From a checkpoint of a small transformer trained on Wikipedia.
Training: a variant of Muon for these matrices, 504M tokens, 8490 steps.
Each number is 128 + 32 x the weight over its row's rms, rounded and kept within 0 to 255. Layers, rows and columns count from 0. Numbers have three digits each. The size before them is the row's rms in percent of the matrix's.

# layer 7 attention output (transposed), 768x768, rms 0.0715, rows 207-319, columns 288-319
110:131140165149114128159163124161179060162115156133156147157145127120080146144111104125150139165154
107:135105137147123167115134145112132135121106111096124128183181106108130111111165094180066146138043
107:108142099174095072103168130108089157096083143095101161071120136194140206146113165234149164147173
105:148120155131132071147170134128108174113160126161102133139144148105122147199096090157168127101125
109:116101110101091091086070223179167091160098123145127092186147137131133068148155144119176126132148
106:087118095127135097178141129099141149083163173176144111140105100141103150128129099150118110124131
109:091088151123130149070139182103157098094140139176143148146157142173116127094108152072063130135100
107:116161089121156127164160110192142089104189083103165156128155063167156095116062130140161210204103
110:154105138081158118098121149123130131154131134114119140170174119086173151151164179111142110142158
111:122120152093173118119176099168062114134064139060115126124087097106127115074120152104108062107069
108:134149154157156116211160095127178071155102144091139133127123147081115125107086101119138066167148
105:119144136180113134145116115106117120097119120165119086122141074146103140141144136139103150104113
107:104170105220102113090072204121160138109162075124074156156065135180195136120152097167105115114125
108:109173144096140128067108106093092102164185117136164162109117140102089150174083086141093183114130
110:111122086121121131108075123103132047044124168100179100187147150140110132146094141136178149158116
107:165094120134107143212113142110145149112125123112151148118174132126065165107137100101176138147088
105:086159165087114204161165107154135145172091159122180172137082135147088145125136104139190148147162
107:196157081101159119116151138152152171139155128146112151125122142170137120105165126115095161075124
108:162145113161130125136176144126128139154184097085137135165100163160129093179062141099056103180111
109:109133147165117113086116120146113178143093138108137134165141140141134113145091086079144086112159
111:169132088127185162134151141126105148142123174112126135089117131117081117156077048136152137106072
106:127122111167083104137166133093152101182135126141087151143157152119156112133094140140124116121064
104:150155131114182099147091126133162173064168137150097156125086119136135107097119132156240142092154
108:150166133201193118100114077104121090124181101089124109163080154132017099106108118166139093148135
105:113084088137105104091109085076082158155128139146132104160111129174111063139132076111183113150134
109:158102086123157133118121124125140130106144140142077104138136098142116143139154162201123099146175
105:071145128156200061184128151107119085107110138110091109158148173098114132181141121177130158132155
104:115110167173129170176095177116132180172087157080111158189086131176095101104179170045141161125124
104:119074120117097132179142201103148142174122114156102083168164115127138132110153109129105146168168
108:138086148099214190139105079115064115093092190119156103134144092121176134069171076153083079119147
105:082179098153148194076143163119161123144090136148105110126131128157199148101154156113080135121132
109:126143156107132091137138124165114207115098118096103118179201126157154138134150129133172152119109
107:169082098127136121116120100092144110157123098100128113139137135111107171144141168052072153117107
105:147095119127091143133105167141113082163141218150109111082157178168120158117210150083125141126127
108:102097132156148099134121130131123096129143167147096089110131146124116103113123102155128110126146
112:142086147142119142072151151164101117186170110111203134118133146136085145138137146149123149113119
107:102167137208121114113144060123144126101118098043090152065119130109109131219088114134122163150138
110:149126183197113090189116117119133101131103110093085114139157184049115124199122041059172050157143
108:108085147105172148159146062103128104071149099173144128108134129158099120137112168129150161146140
111:158125143126147166135180127159130163083127139132112083130163058098119099129105149135147093150122
105:157181145063122101140093106096153202158125138089123131198140136124126169107087138188163096076086
108:154143147132128140126119115089122135171158204157086080090151159108031106178074067133071135135120
109:118082148080131131126140122193122071157167138165124061162108084177187129167131085145138111154121
110:124116065141098135120135202113130208096162156146128105179138136098132114128180097164050099175090
108:096100098101098072075134203141149123148112048140132135146151107166123114116126070088189123067128
110:160152163133119147102075119119109125107136099154145077083224170174169160124137130152131104103154
103:133115071121154092120109073087157156138086125152137129132108087194189102152095113113171141204137
108:164155148102042163201074149107150159123180176089116108099078144106138162095119123180167091097142
108:123137141128130182092170119173107118154099191125105135169130155121130175135141120158078183135111
104:127138090114161115138132159112170078149115155154104139118210138151106142127144107194183099113064
104:113060144098207113123102127133066200142137102147171096139145100146170143073140194135146114096079
105:145147190166115151108151112138093161152111085115133120083147191141155146139165102144119081067175
107:098053161108196072142120114120140105080119120113107076107110103152143090153117123114179172125141
105:150203096118115161128149130144161123140155099151155165106110089167139075143140116122121087145118
105:094101091125161171119104135139144131068116156171080108183123090102138146075158176109127183090107
104:150147127094068107105158125140150137136154131113162163135104175127170146129119164134082092126061
106:101110165159160131120118152113087136155129158137118108174112068071118097142097106079037065094129
104:155120069113144061153104094135128099121142145092174125114124142213149142129166114103145067119122
105:127167096147121103118098103054178128180152109129191195128185141127106128111105149180174133166140
107:083165152118046120154161096119105150123101085153197152122123147106151116142153073181127194069143
104:118120104178172121109119058144091111179065091132082183146130142108151134205202145142101112051139
103:126081082145130139130118100093132207093166100159121109107084115090130082136113132123091165115068
105:135135123132166127191135131153100154195105125146125162054101140154096112073190132149145098118134
102:083043116092181102153162089193124127197139090123164110160133137089082128098137176162150094124103
105:140109141185092125141156129170137172109120161151134066162136146142101128123093166075052146061210
106:112123135150158147134138086129104124162133133199148114136143148182148137130150158153132135137041
106:151105172091142115091158143161166171171080136109087150095157122130115087094103114125079184079166
104:148148093123127096142071135094101112152120097107134130089161074094122053155133115117127104105138
106:098174117157152123132136083088116082082132155095103121176141141150143137089152117126136158097078
102:086150149115071142143124162103083167114128100093085183116106059147118139139112126173146122127109
103:152096145143123131191146170121091154121104134161155083112100109125098162088098153126119159110147
101:130156119160118111035136116064146118117109164132109170089155140137137118117157144156139131151147
104:151135165150125149151126124137116124126140077168088140219126134125101130168174065110146111143092
102:174101158119114105144141094147109129111109099161144160124100185128092125124133135119171159178188
103:139123115156079108143106082098151124072136131138170126093144131120091142119119157108127095117067
098:046098112129152206080110164101141145128092128117147199177129162121082171108107170144154136084110
105:103146147171106214080150123177155106143179166099100116106061114086099136114121162193155134113161
106:117114141166115090190139201126080155069145122149065135162115123053120069179121120175128161202185
102:126081102084126081081181059133161109118138136132145159153121093157142103128133105138110149090133
105:159022087161157111114134086078133119122166137127071153153113114159168139185128145148079153123138
107:155139112138198174091086135122172170159108135151109109094143106097119160104174065119123097150155
106:155051112122123094108079160105106141080124146113134102158148152098090124107174114205122170154171
102:173104102095131091122143105081077152122109171136169117146145217110131158092175119163087142148132
100:086104144143104111113138112134141214186080148125191127122113193147151093164117126111205171094143
103:148125150079195169158125126157103148186141104114142147108103145145109109201097159143203152150100
106:105128108130140086165126089181139187162108160158101109153162117137151149172162054107143106094157
100:072053137120113176141125081078096100100156099088131114158097162171125170147143078162103157140119
103:128147100159107158083089153101095096200137148150155131139179132158084168175166129105144139165023
106:122097101168061106047088101166143147103091168122155134158128100126114106140125140133060127118173
105:157089125161122186142107139176153194154160103090153087174166127186133076126215126054103060169111
109:159181120051150125130065184115120160117139105138086066042169101104127096135121091137140072150100
102:141139103146107207121132126099101128142111094069125134163098192189130151133078111128153101124115
106:118066159121137234177131113149172078127087097067115161114115126171131107101130143076156089125068
101:105160156138143144154145136124116118096124139158069155138143155123171062117134085156158172174137
107:115143130166138094111154104100102100131155167139125139103114116156058127080099089125161178187144
106:130132113114166100170116140077083119105108139075145127138174058116124078175131152137116105121165
103:131174124133089130065148098153117154117119133147108108067077145103183102155108133088176165195122
101:118113116114201142163130088086136093119138114149152124107134103140116142155188144165124170092108
105:088133103204112122177101134106081056139108158132138119120110092105129110119136161157129052089180
103:110160092140147158136117131134167078054091120116141115142127146127096173117145147138058157090175
105:074144124141157085093152140131135103135142143135131061120133080142145119135131129123150126091117
108:108082106090159121140164209099139112113119113098142120131155147109184096146082064173096116081120
101:165144154167176120069188090146099142068163125176111187096132098099110136086068119097167130089154
106:130134151061126044127050080171155103116086104101146170182112140111114169155130154115117118122115
101:178124104144166116144150108139123095142132151124188150152091128155164127114125121162072130087187
105:114089131115145102146150122131158028100141098118078173117128140154095137128138139105116065148108
102:110129078156160171100050118159106107131142114118157145133080127125173137197134061100167132135099
102:131138104098139160091156083049119134090141172148123118146105177173129126081147031193104185140143
105:123133110151189116128117179104124162143081109153113170077138118141095129091115046157146130051062
105:128126194117091180141123112152161136149142144065103118112162138081156154103118144120112172112118
104:135164113141116098124130168147148151133168091148218148122172173075093129084038175128124087111092
102:158131169114128155120152119138160140124145107101117157127056116183150172160093084067161065108090
101:137108150173088101148148144081115165091104154184099185076124143111110131125117130114135154086174
# layer 7 attention value, 768x768, rms 0.0803, rows 208-319, columns 288-319
107:097144140121091159084076155145187101129148127159169118167146159100116099179132103088090137191109
108:107196185104149110174097112109130154153196177088160117100092094186095130101133139183135132136116
105:121153115126108092131154119101177194166109153117148100137107105111124151171100137085076119107139
110:120109086129180162087109078199081113118118156074139108166136166156162090135118094137107108135130
107:128118110117121059148106168092142140161151136145156128136106133116160166114170134093093132083182
111:124114084131174138159133166098110084093106161120213122155143109140096112184105155146099160136098
109:137186153162126165156165143115142158113088171125105126112152117122134131073094082127113092168096
109:193117068111090146116092125153117085095166100110163083152116114107115122092121149077180109203088
112:138161203118161167179113104145133104153085206118152202096083112141134101112117115094140178172148
111:144118113158137151166187115142138134171098119120175144078156098079156112132157103124160095070168
111:148091115125127118183045098166118125089113120126102148159150110117141162099135126139113092113085
112:163165153159135090096151124110131141168083075086134079119159131089136105132138084136118183045118
108:180156133171146099135118139141092131121059166118154109095110103162100124178102142096094170105156
112:132109065058148183109123130058127131079110129125106145131108119119110165136055148141203066160117
108:145142078128105121197116174187080102105119163111182108154168089130093086146120179164135126150161
107:148158054133147214140216120104123137118119152126166175157094095157146145149111116168165187158131
108:111098074119167130150111155141116143157114097078112152123131132114158129150182120123112135090056
109:106153131180121120153157123135181153164111135139121115079153150128093115175122093186131112145103
111:171164146113088135126184104163097116198149148123109139158129167091149131133087107083148128139145
112:134144157125204095099159104093138083159163097128100061084143084133173094121112109127121108147135
107:121093087127060131207155120102134126162096114086145145080136174117134129135110193112096096131099
106:145102117106135109155121123114123071057134067146108097142147156143210155179115125124209122131147
111:157112121227144134058085087130165081111179154121135109081119147051095122116141107127070108171160
105:140125167161096103142165112091137112098162153128142111151131106160056144164126148059147173131148
111:105143100129167189077128139170138153121148136160123145117075038203120154104074161176100136101108
107:151115151180197068179131144145148099128176113089130097186165085088174129145141162156141153065127
106:075162123123146155132120158157099140149164150094073131114113162134148130100184168064146105105078
107:120085128198150102104104113075146083132075133150093130129130084098126103137129105167104119191081
111:162085140124138141103077097150080092177121154132102053137191104101140092138157124133169119159108
106:040080129167106174129141102150156186105171130151131099140121120124193148058176175105114132104120
110:175086127108142147097132080111140144044095157122091186138143159090128130137107094117138088125096
107:154113080066180047126118145049122156141159120102138122135097141102145094179100100123159150124084
105:146155113131108164126129088101199094151144144133143168122072078140084187156177127101140085149098
109:054081115174129175077136097117196120132088089139153143067097070116160146136040093172178147071123
110:137132089093147142119198136114158101166062115153213092136102073136098146130187155106107110164111
109:129115114163186142109175129091111111149150112111109154070157175113108187193189127137088161126145
112:107106125157089106152110150092119139135125148118079147160113189151123113135067089134138056132150
109:100175069095153154121130085156144053092098125129091064104156149146057127121122157134156094174149
111:146133131145138155123116122137133156099091178117143150137110152131186165061172152135160104115114
103:130171111054137145110098094119149208157094151083144142121095184073097095069147144144116091138101
109:126171116128110128107155123137153122159098148124128102153133111105111124176133157182081119112126
110:140116085086124095102134193175129102148166078136201117111120073107130189164145128153127117108085
107:149133113103164100112132161079119144136133095150169108128141095116072136100161105115158162077125
108:123170090186120138111090190093143087153101114067137153146155104130137101146150114070121136097141
110:143124138099137183154129152125121130135159122128199109087174230193115158093134114154141144085151
105:186142145144163096136100103143127136133111073170080202138084064139155141183124141129104128148172
110:177138069099096171163084112132120202096112210089110098101123122146185152129120072159142143178167
111:116159118109169106088126156088097165145118055133128141178085075133086154163070088169090116111105
106:069146071167124180138098143091130123161081125141051160204204124168147091103097126174183061154077
108:078087167107198109126095136164127190175090112157170114165136127152127145094163164131143145085074
107:137115140083098140071159126096086180126152083102105143098146181169150147100132066151135069147163
112:110072120139168089162098099119117081115088160115092161141155067146157088168134145138177171161175
109:147190069151121190134147112100154134112112126129158202120101099203117062181171111124189136133109
106:105096120111101124056126127138168117114112111182068121159105123120118163138174124116148161105098
105:153067122091092097130132147126165115119142097108137098165135177133152106143096180125111125106104
107:150165125112091141121139155129141126169121162117104138171095071122099082130104161101084103140169
107:132103137146139074122128159131116074136184135109123093127107098145145083139152166109150100099107
108:128151108175097141111179119096129137157165127120163139128151161135100080098114139154177126134159
110:145143137091131137157103096137074161141089132148110114146149131135110046172148112155134179114103
108:066102128173122133162114048167122114150064044145081120157093140126083113244143154121083147087126
106:154124115137134165110149087081171164158130126105114112105091142095133143105109120112126129100075
108:145137098118154123169167134140129124184079138088149122091158124138112149085155163109160139131123
106:109088110097191088178155102174162130158121129151127147142126172106076125151151167142086076155096
105:130126151197088130156153118106190142103136140139153107164138153134102162127109166083086079109196
109:121098137170168150119126081145124097191127129144158091121150152179118178115145182103146125134087
107:088154179084122104116137132149134070170128073111073142101128149129111152111148116116096108078167
105:129131094123143152121066118088129130179069134144157128105138071166140080163123083115087151097097
109:161123134145196121172107112062129093095138155111150102131087158130158152072162089122100128078062
106:110153171111114138111132165103082139154120128106100141139148125190132115123151134161196113093105
108:150115117116135129163123203110096218085130128142178177118096079156137122104079172115147176134157
103:122139115133150127028150161061108141090167120137154091121108133152126170119135084130145125165142
109:114193126185167165137150082103156101117144085108062090162118176123115158133156085134128116128109
104:118106144137147112124163073135119139148200167139107100139111160139106124144086110136153177172180
106:157118151160074116106150104124147115073158085111138165067129115103127146123154168081129066107079
102:098162053155154191068106181123127134138179075116126158161142106112077142143134134153137166148152
107:137156108151098180128119089149102112103157180095106128143035125065078126064139182199138165143123
108:110154148143150071138134211137106153027141096126053188141123174061095118134123122187096130163170
105:111111143109202110156155049113152130127134128146189140192123097106164108169175109103156133080139
108:171079102199138142141137073084122149106106120124093161103132097183119120127162178116131168096145
108:139118122118175150114123131161157135126122123081082101079151137088076163052116131144132141141149
107:098084105101108152159056102122122148062120145136129141129123157111044148111169138174100181124188
105:166104079165147093128085100104050145097114129107183072110091131151161144095147128168148130138112
104:120120166156119128138143120118144141221140148107172146127082106170173144161088109118189133109138
103:129101151095214169172140109142138093216140083127149129093115128169107104186101101137140165117111
106:126097123129154087119136104194172159180131122137136122137154121142144140130137057064089090084149
103:094083090061096184088112082123172156131161149074194176138169127141137119164127095113127149119119
103:142131100168099103078120174117128098194124150113136139144169142153104109155133150129105158083018
109:148131130137079106024118100175131127120108182121151197096083124104080095144114131125089080132200
108:196097114157102152123067126168122195165151101109121124180178103193099093151252136095104108104091
111:132165117041157098146079164116144131159147109135129092054172125157096132132117096114157135126121
106:121116058129063152184128086091088092163158075101139149157092215168152153169131138124120079079098
108:155107127084097232167140070172152095114114112085121166138128156159151107132084111071161137136083
104:091127129127148136130109126112097126137146118121107151111117133119192110115144075150127129164106
108:136060120201130093148182168093130129120167111054143116127069116164074131054080115109177175150112
108:172157157110210091203092125108098144122086149148158142123162084070150123185140166149133144131163
105:125182188144118125142143105136145115168149166130149077071079150117113114138161119127154134153128
105:114119090145186139146119083160106073145161137164158078140185092150116189163166132168082166106109
109:117124136145116129149116149084120079169098154124143123129154151107151116085098156123112088082193
106:134124114126122133191096095167152124123129151113095160145145116150120134099114157147109155128215
106:082152108146202105152139156147144087075142130129131103149125128128181111126175146157196081135097
110:142086085120160177157124202127197143101177127140148099153124104156167104164106065154135115103125
103:153180161148158136087191140099171161066123108167133142110136140089134161147096121111136169060158
108:130131134052123049116040043166123135120164127122148145177125161131066134113123152112125101141155
103:163085108142168100083117104141189083129170127141179097155103117149154147096124146135035128082164
107:102067132119171144115116092145186052059117170160101171081103153162144121079109127166148098138098
104:134140098085144146097125115139113094142128111100120075162096111127162165150111088110182116114167
105:120160152113131122127159098112099157102102153122107096171107118171114153153098087147090128145079
106:129118117126175104113100164117082172131110145152174181115092091149067111088163056183117137060049
107:100131180065167126126102133187149116130107128100091093116143124080144131141149140109140178108090
105:154186148118138067070146118151168133141158093123152176147118162048175142132057165105128097121086
103:172149142116136131096146115133146075098144146107121144116092126175117100183116153110166108117116
104:125143181128131108141118127077118129134133139111097081112156121123151110146120148098083176089156
# layer 7 attention query, 768x768, rms 0.0411, rows 256-348, columns 288-319
077:144102126134197143115142107130118176175098150130125084115117158114151059123113150119135092144103
082:131109129109148073130092137178168149154115155089179148122133164082185092062046119116126129113139
083:114163084145195140127177190146172157164118125147153113087189147122118148124124141130160103115134
080:185129115141088110173181125123114139143104144161091087133122161131114148125116161089061117108136
083:139070084105104155101132153088143170137144136134102182142100085120151133213117140182101116126161
080:099142186064092131113177197122120099163093139115167125187111192122081165152134108063132086160160
082:145131093184144135145162090139081143102119145145153100147114080108121159113128151105132070133168
081:146143082129116146129128142124183140107118098150159119112144147128092161169142140098090120122148
079:118113201044117070115171138094102127121143128139095096085126110117113115131112096134115071196116
087:099125142123125105165166099087094139119151127089119154101162147144155109076130143102100101137176
088:120156067118102139125089112137071110122088121162146077090151140149100126148158147151115144114117
079:152068091123060097160113136149141149159109113089129189158167143096134145177125143153171106118171
089:146121059135062144113166161175107107089146156144155074175152164165117124146118126095122102136143
081:086078099134121085152109105173117169099139070105090160152115086096122160125129088143170088159173
088:125122139118118091096132137098135112187116070142140119066172080060122104165093151131106094118128
085:132079081137134146128103166169124172159118142122141091139119113138083149117133093125145126134134
082:114156023163129075174070136141095169159108106169116091133100198157083130111136151121131112086128
086:152126156165194121136134125205149155119199124119062114093141053162149138114085070186076103147184
090:118120105143109097136076148099109105158087160133144066091155136080089097166105160110095104085122
089:159151113113106153061134145134159113151095115141099121074142114138162184157149172178103109128129
082:127102093151099060196121148119145123128141091073168174103101092128124127148136131125156152124123
096:107101153108107099146197170113125158062141114068114172147085150120127137081113147191140191178142
092:166097118133125140132137085190138137219147096122072118081153051109157150120173137155151116111128
085:081139167136175143114111146168146135135188073114055131116144109146113153079075091166113129168188
090:156162098188149110120110117088101197108103102108135094085119113085134139130111071044106131142116
090:123170136130140118156121127130159133100099151087168125168109187126069131151131092095138131146085
091:109148153061108109114160133105113179136125111152182111096127144099120137138131138113136070168140
094:135158154143169140143142144120171124138117109142199125081135114120124116153153089136141142112110
093:144105114130094102170122142135133112177127184105143074158113196124187093144184171107105164108188
083:176178142161167138106168169162087145131117120109124129091142065060061106136156115132119114119156
095:155194124094162145130194158113160149078122124140133151220120088110112117162180102135148136115152
101:150092132158152142095075161161166121127098112147158146108125119130124115134160102135088090112114
099:139126155126123104105091114196111156090160181136152120157143132106126116117141141092147145158115
093:135173150147166150235086110090098120027108110193133128080105164102160093116134119111104074083102
095:091100119095115167158157193137128171156121099091118188161087137153126168182158105131172125122165
092:147101143089166158117107139133137098152142108137165097150119143144134098111123121195181122165057
105:152140141182168145114136086123146160097183113151185130106096186155183135150098139121104097145136
107:119158111115126133104160127069144094090113106080097112163148066115139113171134140094135125159167
105:149145139122138158106155216155114099122140179106092099115152146121132097167127109122148116143137
108:057090154154108157162134167108077141161078089136102173048112137173131142127109125184146162114175
114:130164090079139142128175101185152073110143147082086134129142130106138090108118171093157156155113
113:129131167148135162095124141151117148078171168112144120114132165100153198160152098144137077102089
126:155109117135152118161129152116139136125165151171173135158160148104160194115189107121150127117138
122:093107139196177126120097124109097130096171068099128114152167134139131139129090095107135147148102
121:144036064085090154170118071157170128131082093160091129088096144127089124122161101074125182125129
120:128137171108140158139156073140082091154209139175108139165169107130098123106113105128113170127147
126:177107034146148152163140188153089159153142112130094162137157079113175088100144111151115083113129
124:108068109117116132163100137098193136148126177162114120152123089098078046146131124151119140147140
127:137101149138186176176122173121113130101180134184119160122114141168162153113113032163146173088126
128:133140004128132122137069105129136143140141132107188122177114098099153160138072117121103136138156
129:109123116187142082131082148117081087078160155155111134069099111129173118106140174118130119126124
134:091137221073126107180148124066106153163157135140172114159067083122061126137139105110100162130117
130:103129098087162110131120111117108139140080121119091061152072096190185129125109154129125150117130
131:189100208149136163117124079141153098142069024169133151103036114177157147143045138058040101091149
133:140059113127118161146138121143126178121184146127075124166073170155087120104137135160135158150150
129:177105125096125115138060131133137125170051129130067137100077105070116215131113159174141175126106
132:165132156103128172190192157107108062136121195120162106178158134086110114098162135102185051106114
128:102135181097155099154119178104133181142183190140072058099135147150117011109142106110165144176108
128:153158096149110159092127147151126090180120096140155167138129127131160135157074143099147118131104
125:150088138106213073133131184101115122142157163086122092181170076100091087145167117155143132137112
129:186150137121084097132083145144116098122155187177165138140098136111096071122158138170175103113162
132:084110167119178091045094144183193121144192128080133075079154115110148141174159107142071129132147
125:093148100114073177094126120163140086137139107112086141128114104109194136159127138161111142100105
129:130145115157171134145184111163126105101166150078123115126095190076164158169101168198108137151111
098:108042154087142184126122155133139159071070165143101152176151126106134118085120090118146155137088
115:127182074127173118096149135157135139101198124132039132127149134167078146161092125127130196111222
111:105111124117169117112164095139155139134121162204115138088125152082083138146164147146141147093177
100:174102135107116101093191084075120081122175176091139127120115126103157100133128095092141126088133
100:082126130118125122138068133181090083072163104147122120126143155108111078145125116181139164124115
099:111111064103186132096103186132161090106110192085092121115149167121110144168132074152163099139165
103:105138111112161145129181174164151153122108132140144106117128162152125134178157126165111167149080
108:166154164127161086084159130144071062119193086179131054160146108222161145099136121128158133095160
107:136108159084149149117132093102087139082127119173120080104109134141172107196136069129129062152145
100:202113144143157179191091160111064150171126166111125135101164148083166152125103183136107132094153
106:147084151095142157101117121155158095148157109118096117125053102122113152122135100128127135161115
101:162133140051085114097218117122082167152061092120136057141142110172140169147136116100154112105091
104:162096136096185139185121107098115100125161110142172153113134041143066115145134101146183144164155
103:133134103168074138098116092125145217158060102094119102161155156123152112101145117132101069133108
107:180133094111037147132087138109097111118142097085091146128166210138145041135156135083127069075143
106:159110124167141133196135128066095172150149107055097106148121085166113117105145037069122115080180
110:157056097116107088167121068146124156077077121109106135128119178134159143130096200158128165091109
103:095121124167143146122124113157146112125146097172104073126113109140154087116098139180129102200122
105:128145087128177126089146078095082078141123126050139059146133146159092158131087153170109119137103
103:111112116077160190140192089157146144117083114125086121038121149164137130167112170150152174166145
105:123117147112165067143126122111090133159118118133193099154136100099140155107091180111112101140082
105:103148123137127169199101116083105113197089141185036090118166096089169107083108111129132144098139
107:139150133131119188113092141110134131079100138166108136136177144204107099181144141126112163143107
104:082082110138126050145168119081123100067155117123126167103112109112121134141102177106120125088143
107:178208059108195133144148117187102172138111134130048139112095138144150182134063138150125164162141
109:068140120102134132137160124157121151073118100112133170144152139106150055108198118096112083179150
111:105146097110126138119139164090071162183106121228082137187139176131117123132137156114132133118146
112:121076084123126060181120092083152100168156101154041072155109118139143094118161166120083092117114
109:098104106141158166103138134102075144145187137099101128123077204117146175138076133092130082075106
# layer 7 attention key, 768x768, rms 0.0411, rows 256-348, columns 288-319
080:115197167118103155093156118144123073136189123130200126107190048112100144133165126123141123113182
079:136147128164081129122148135088071101125136116099171116148097117173108200157189144150123115089073
077:147119088133094157088114135120119148159116177125114156120089167118103158125169153054132176161180
080:087089148089119168121153104083161114234169155098086136157080097076094103116119159161137149144139
081:158117150128096159114129126127078112088139092114086139106129154140120094084171113120109115122111
082:085132126184105168119110137141125081107148118145145153173177089157137103133108140124089169132155
080:136100153122112151103070105101130149098167164094122102139103083143163127055142157163174130162187
082:099139129094174094212147172143110148117125084147115118140096086177153083146119141111175108116105
081:152097104131076130098110125117139182171111099143144161204162055066133120133123117133135076088138
079:114168108091134133137138133152169163098122142122146124126116114078179149143100165150104136110104
088:086108141134111127105118131133097110112165094066130124165120093098178130106132103143132143121149
078:174129143181108106163072151134096141093147071083186097159113135182134185134123136129117097144087
091:124101104072114147144121140149155086115155091085098091134177130158169139086095137129132117071128
078:160112160100176140113149087085099094145122181180079071071130144119139117150175086162104107164153
087:088102137093194137097151154118154093186148111100161106132122107173154170145124106099142123112102
086:126129157177126123160103127166064130131130090204142192116124138099169149129154156116146066090075
082:146136101096197124115138195110188118179117168098135111126180136145149123137100045081157092123125
094:144169092139123134182181100123073098128155088144161107069067155128118145194153138128126176139096
090:148096106114107153200092113153166130091154176093101128119161142141142110075108064107119100125127
087:206140135179146115086124169078130143162145104137140145140155112154202160170106077110157127153098
079:141130201112125127115125083149102162120140103193103121143055187108154121171142132123123115091132
085:081171114140146119116089068102155121163128104130138159097120181155039133136168161116168172050141
094:113104142130092098102117168121066160113126113136142128106079140127107090188167185193101161154068
079:070175125085117103123096102134088162183121119143132162182116185139140095181099167146101111107057
087:114091171174186101153078122133107144170147085172033118097088146155136135150143141122069106168127
091:139076151101144132136120087094146131147121156090132100150135162073102145039157104072128111057128
091:129133060123155114105097159134097136118129087155048130121150074094135172158137171114095184083138
091:205089141101103178080152123155054167100112169139125083124108113065056140092071126084143077124125
091:164112092126199151135145112177120125120093135098138055145185110146151145118076117099178128083174
086:131117113145130092155085171120132117154192138153188102126124194173134145168123173125073203126127
097:110106120117152092143148085131092135131134158132165178152122125096077150160148154109128107121101
098:109177148208074135120160160036170152124131091160143096154088089134169183128046142195164120090111
095:126089079066106136117124096133107092135169177116140125091110121108118118124130142166156151109174
096:130106145115116133116089133112151154160214093124148123161138127159134169156126153145134119070145
100:113122112151124131127099099159121105183123131115131125105114160104120095116174151143111086110148
100:116116144141126102104131141144094114141150085117177196090142166170133139140137144129162151197152
108:123100108042120097113133074150141119179151127186179178078141146135103153128108097175167149078093
107:127090117209096116127125091066165140183140148101114192099155110151139107160104162121142108165119
103:173117117114135112107147131143108171180085092187168149124103137110109058097122204076147116158135
110:122169084140073157133135111096182091082126138141118118105162160128157143128095103151123111113121
122:153123076110149120107130068132121094164066121152106132164138128166097118038122142116066098064130
105:108157156100100137159156140104140165066111056117078110146114117097182149110118132156101113146132
120:139112127086139100172133148157094141181106091199114095105158137113152127135109200162132117167129
123:181077194127134124128146141101111129149165123137115094070118145134126089179150130133088170137123
120:125117120099141122152146199135159119117102115129110178165105137116105182150170146148109087128152
121:114136108128087159114129090146091080155130173136158123129171133175116136160108158114139178144165
123:166170134137177175113144184084129122112074139138122154116168080111130128138069086122091107082155
121:179099178114119127189126131155174093142140095092109121193168103109104117146149137114151082131135
125:166141168131144116098140126127076148149182088085108202142089094189141147053129152125099112157153
122:112180099096118145088126154134124142178113197129079129202120142134098160103116142132101104082136
129:105123123127194091118120168113049115117083076133132173062110170123166058114108104097043135183134
129:178112132133137119176125138122162127112175131162187096153113114148098147099165101061158117128066
126:126203110126114121154158142175149158106191109079119107132127088118197091040108130144114107139096
129:129155111116133084151115119143183187205136041124129154144164154195108082109119157106105103108076
130:116134153118131118131127083168132198123115083070135131114079138141145129124129103139099109133129
122:114128113123132151143143143123128111135170122050094151093185110108178134113129050166148052157131
128:129119121049129185110069162191090138118062111166141104105080127144141159068126140094077070154117
124:122133183077116182100157173165202135171091112136133138099151140147088135120148115117140148177138
125:135083115147136167128145154131176169147164072128162106118155142123169088137156136158106129147124
122:160103103153116196101126142112099094098127180077146160166133113108092072107109147188126093140120
126:160134093110166103098134113128212184136120145131131158102161145132075178110131144130136099186135
125:130160146118134111154090129157078164102194135087120103113157163151076127119115157147074167137101
122:166188079177149172170141106114128148153172146136139097079173084107107163158118173100170149117130
124:117118103129143124130152065107092169148090124081119072153064115092124125165173158123139148142142
101:140112132150120153137128101111149119147126108127131154108085101081183143110105139169100062142119
096:174095159092133156140119167118147162129119148113153181150142177112072101100143111122165133145133
100:164117155081045129132063099165089160129169128072144133115130181128137120078141151161119159147198
109:146143137124130186142155089138165078156172146179158138175160195111108150121111069091152133201200
106:103107123162114137087164112154163073137096100081175137135154143122079152152104135094150117116149
108:127098118138171133162086116097196099191138085126130126116124124087060149107149116157145136118217
109:087113112096140159140126125068119059176082127111173143131069151147144184147126159092127130166106
107:155157153143112127160130164129078132100142165102133140147118183121112115109093084130144131107139
110:082114150095139084104161144104144130123173128102135149048135095129144122161094122156096132150129
104:132053161057139131111181142138188111099137134145123112170160115138100157130118149133105090135134
106:153136094079082077159163107130146120147074123159168125092131152116152121157140139153100149179091
103:181126082096132101139123147102168122162191110108157175135080134151076215164112142096089119158120
108:178116108142152165183173061174131117174067130124136093148133143103174144135148098064166114111153
109:113176152089136110105154111198111087205113101141148096094147153162175136103104127152110142121152
112:105139119087164160061040118129136203126129089118134190166180137122145171138081164167116170138079
111:102092152149096113098116100130129152133110174159120135146111052144112139098160125116108153098092
108:090091106157168118084089140126122153139103140098099152179137111095150129072160077132222101136154
107:081158139157119132139140107085133155044141171049125133189109105095172101121144063153136104139130
111:157144144163125127166125118115188102085168089127135134123128099154181161144149147082141154112177
109:109103127142144126122100070142147051100078130099119139166039149118092161103109078132069181085158
108:163124138154118121103128100124110125206118147122132107101155076116099070153126143147115157141072
107:125178158138062139143056181105114106109092157173127123178084092171120132118161154155103101109130
113:109130173129131090139124107093092096111104141128177112154121068108135154108184146141049142130093
108:180164158097101144123184128124122137178105139182133123140111130119118113144130086168082151129156
115:129136170158137149175104120156071139100134123141094103101123101105092150107159089186146144172207
106:129149161082186174136114158099131109132132117101170147151143158112164157173133083142069142141188
111:142154093160143127100191166135110157113134133097097134129097122181146117104121108119122098104146
112:188091141112101119120158121192126149192183158110122142094119117118120059133150146118151195124115
115:118100142109101142179091125165116107143140145074157138119086135132143123130110111127121112129072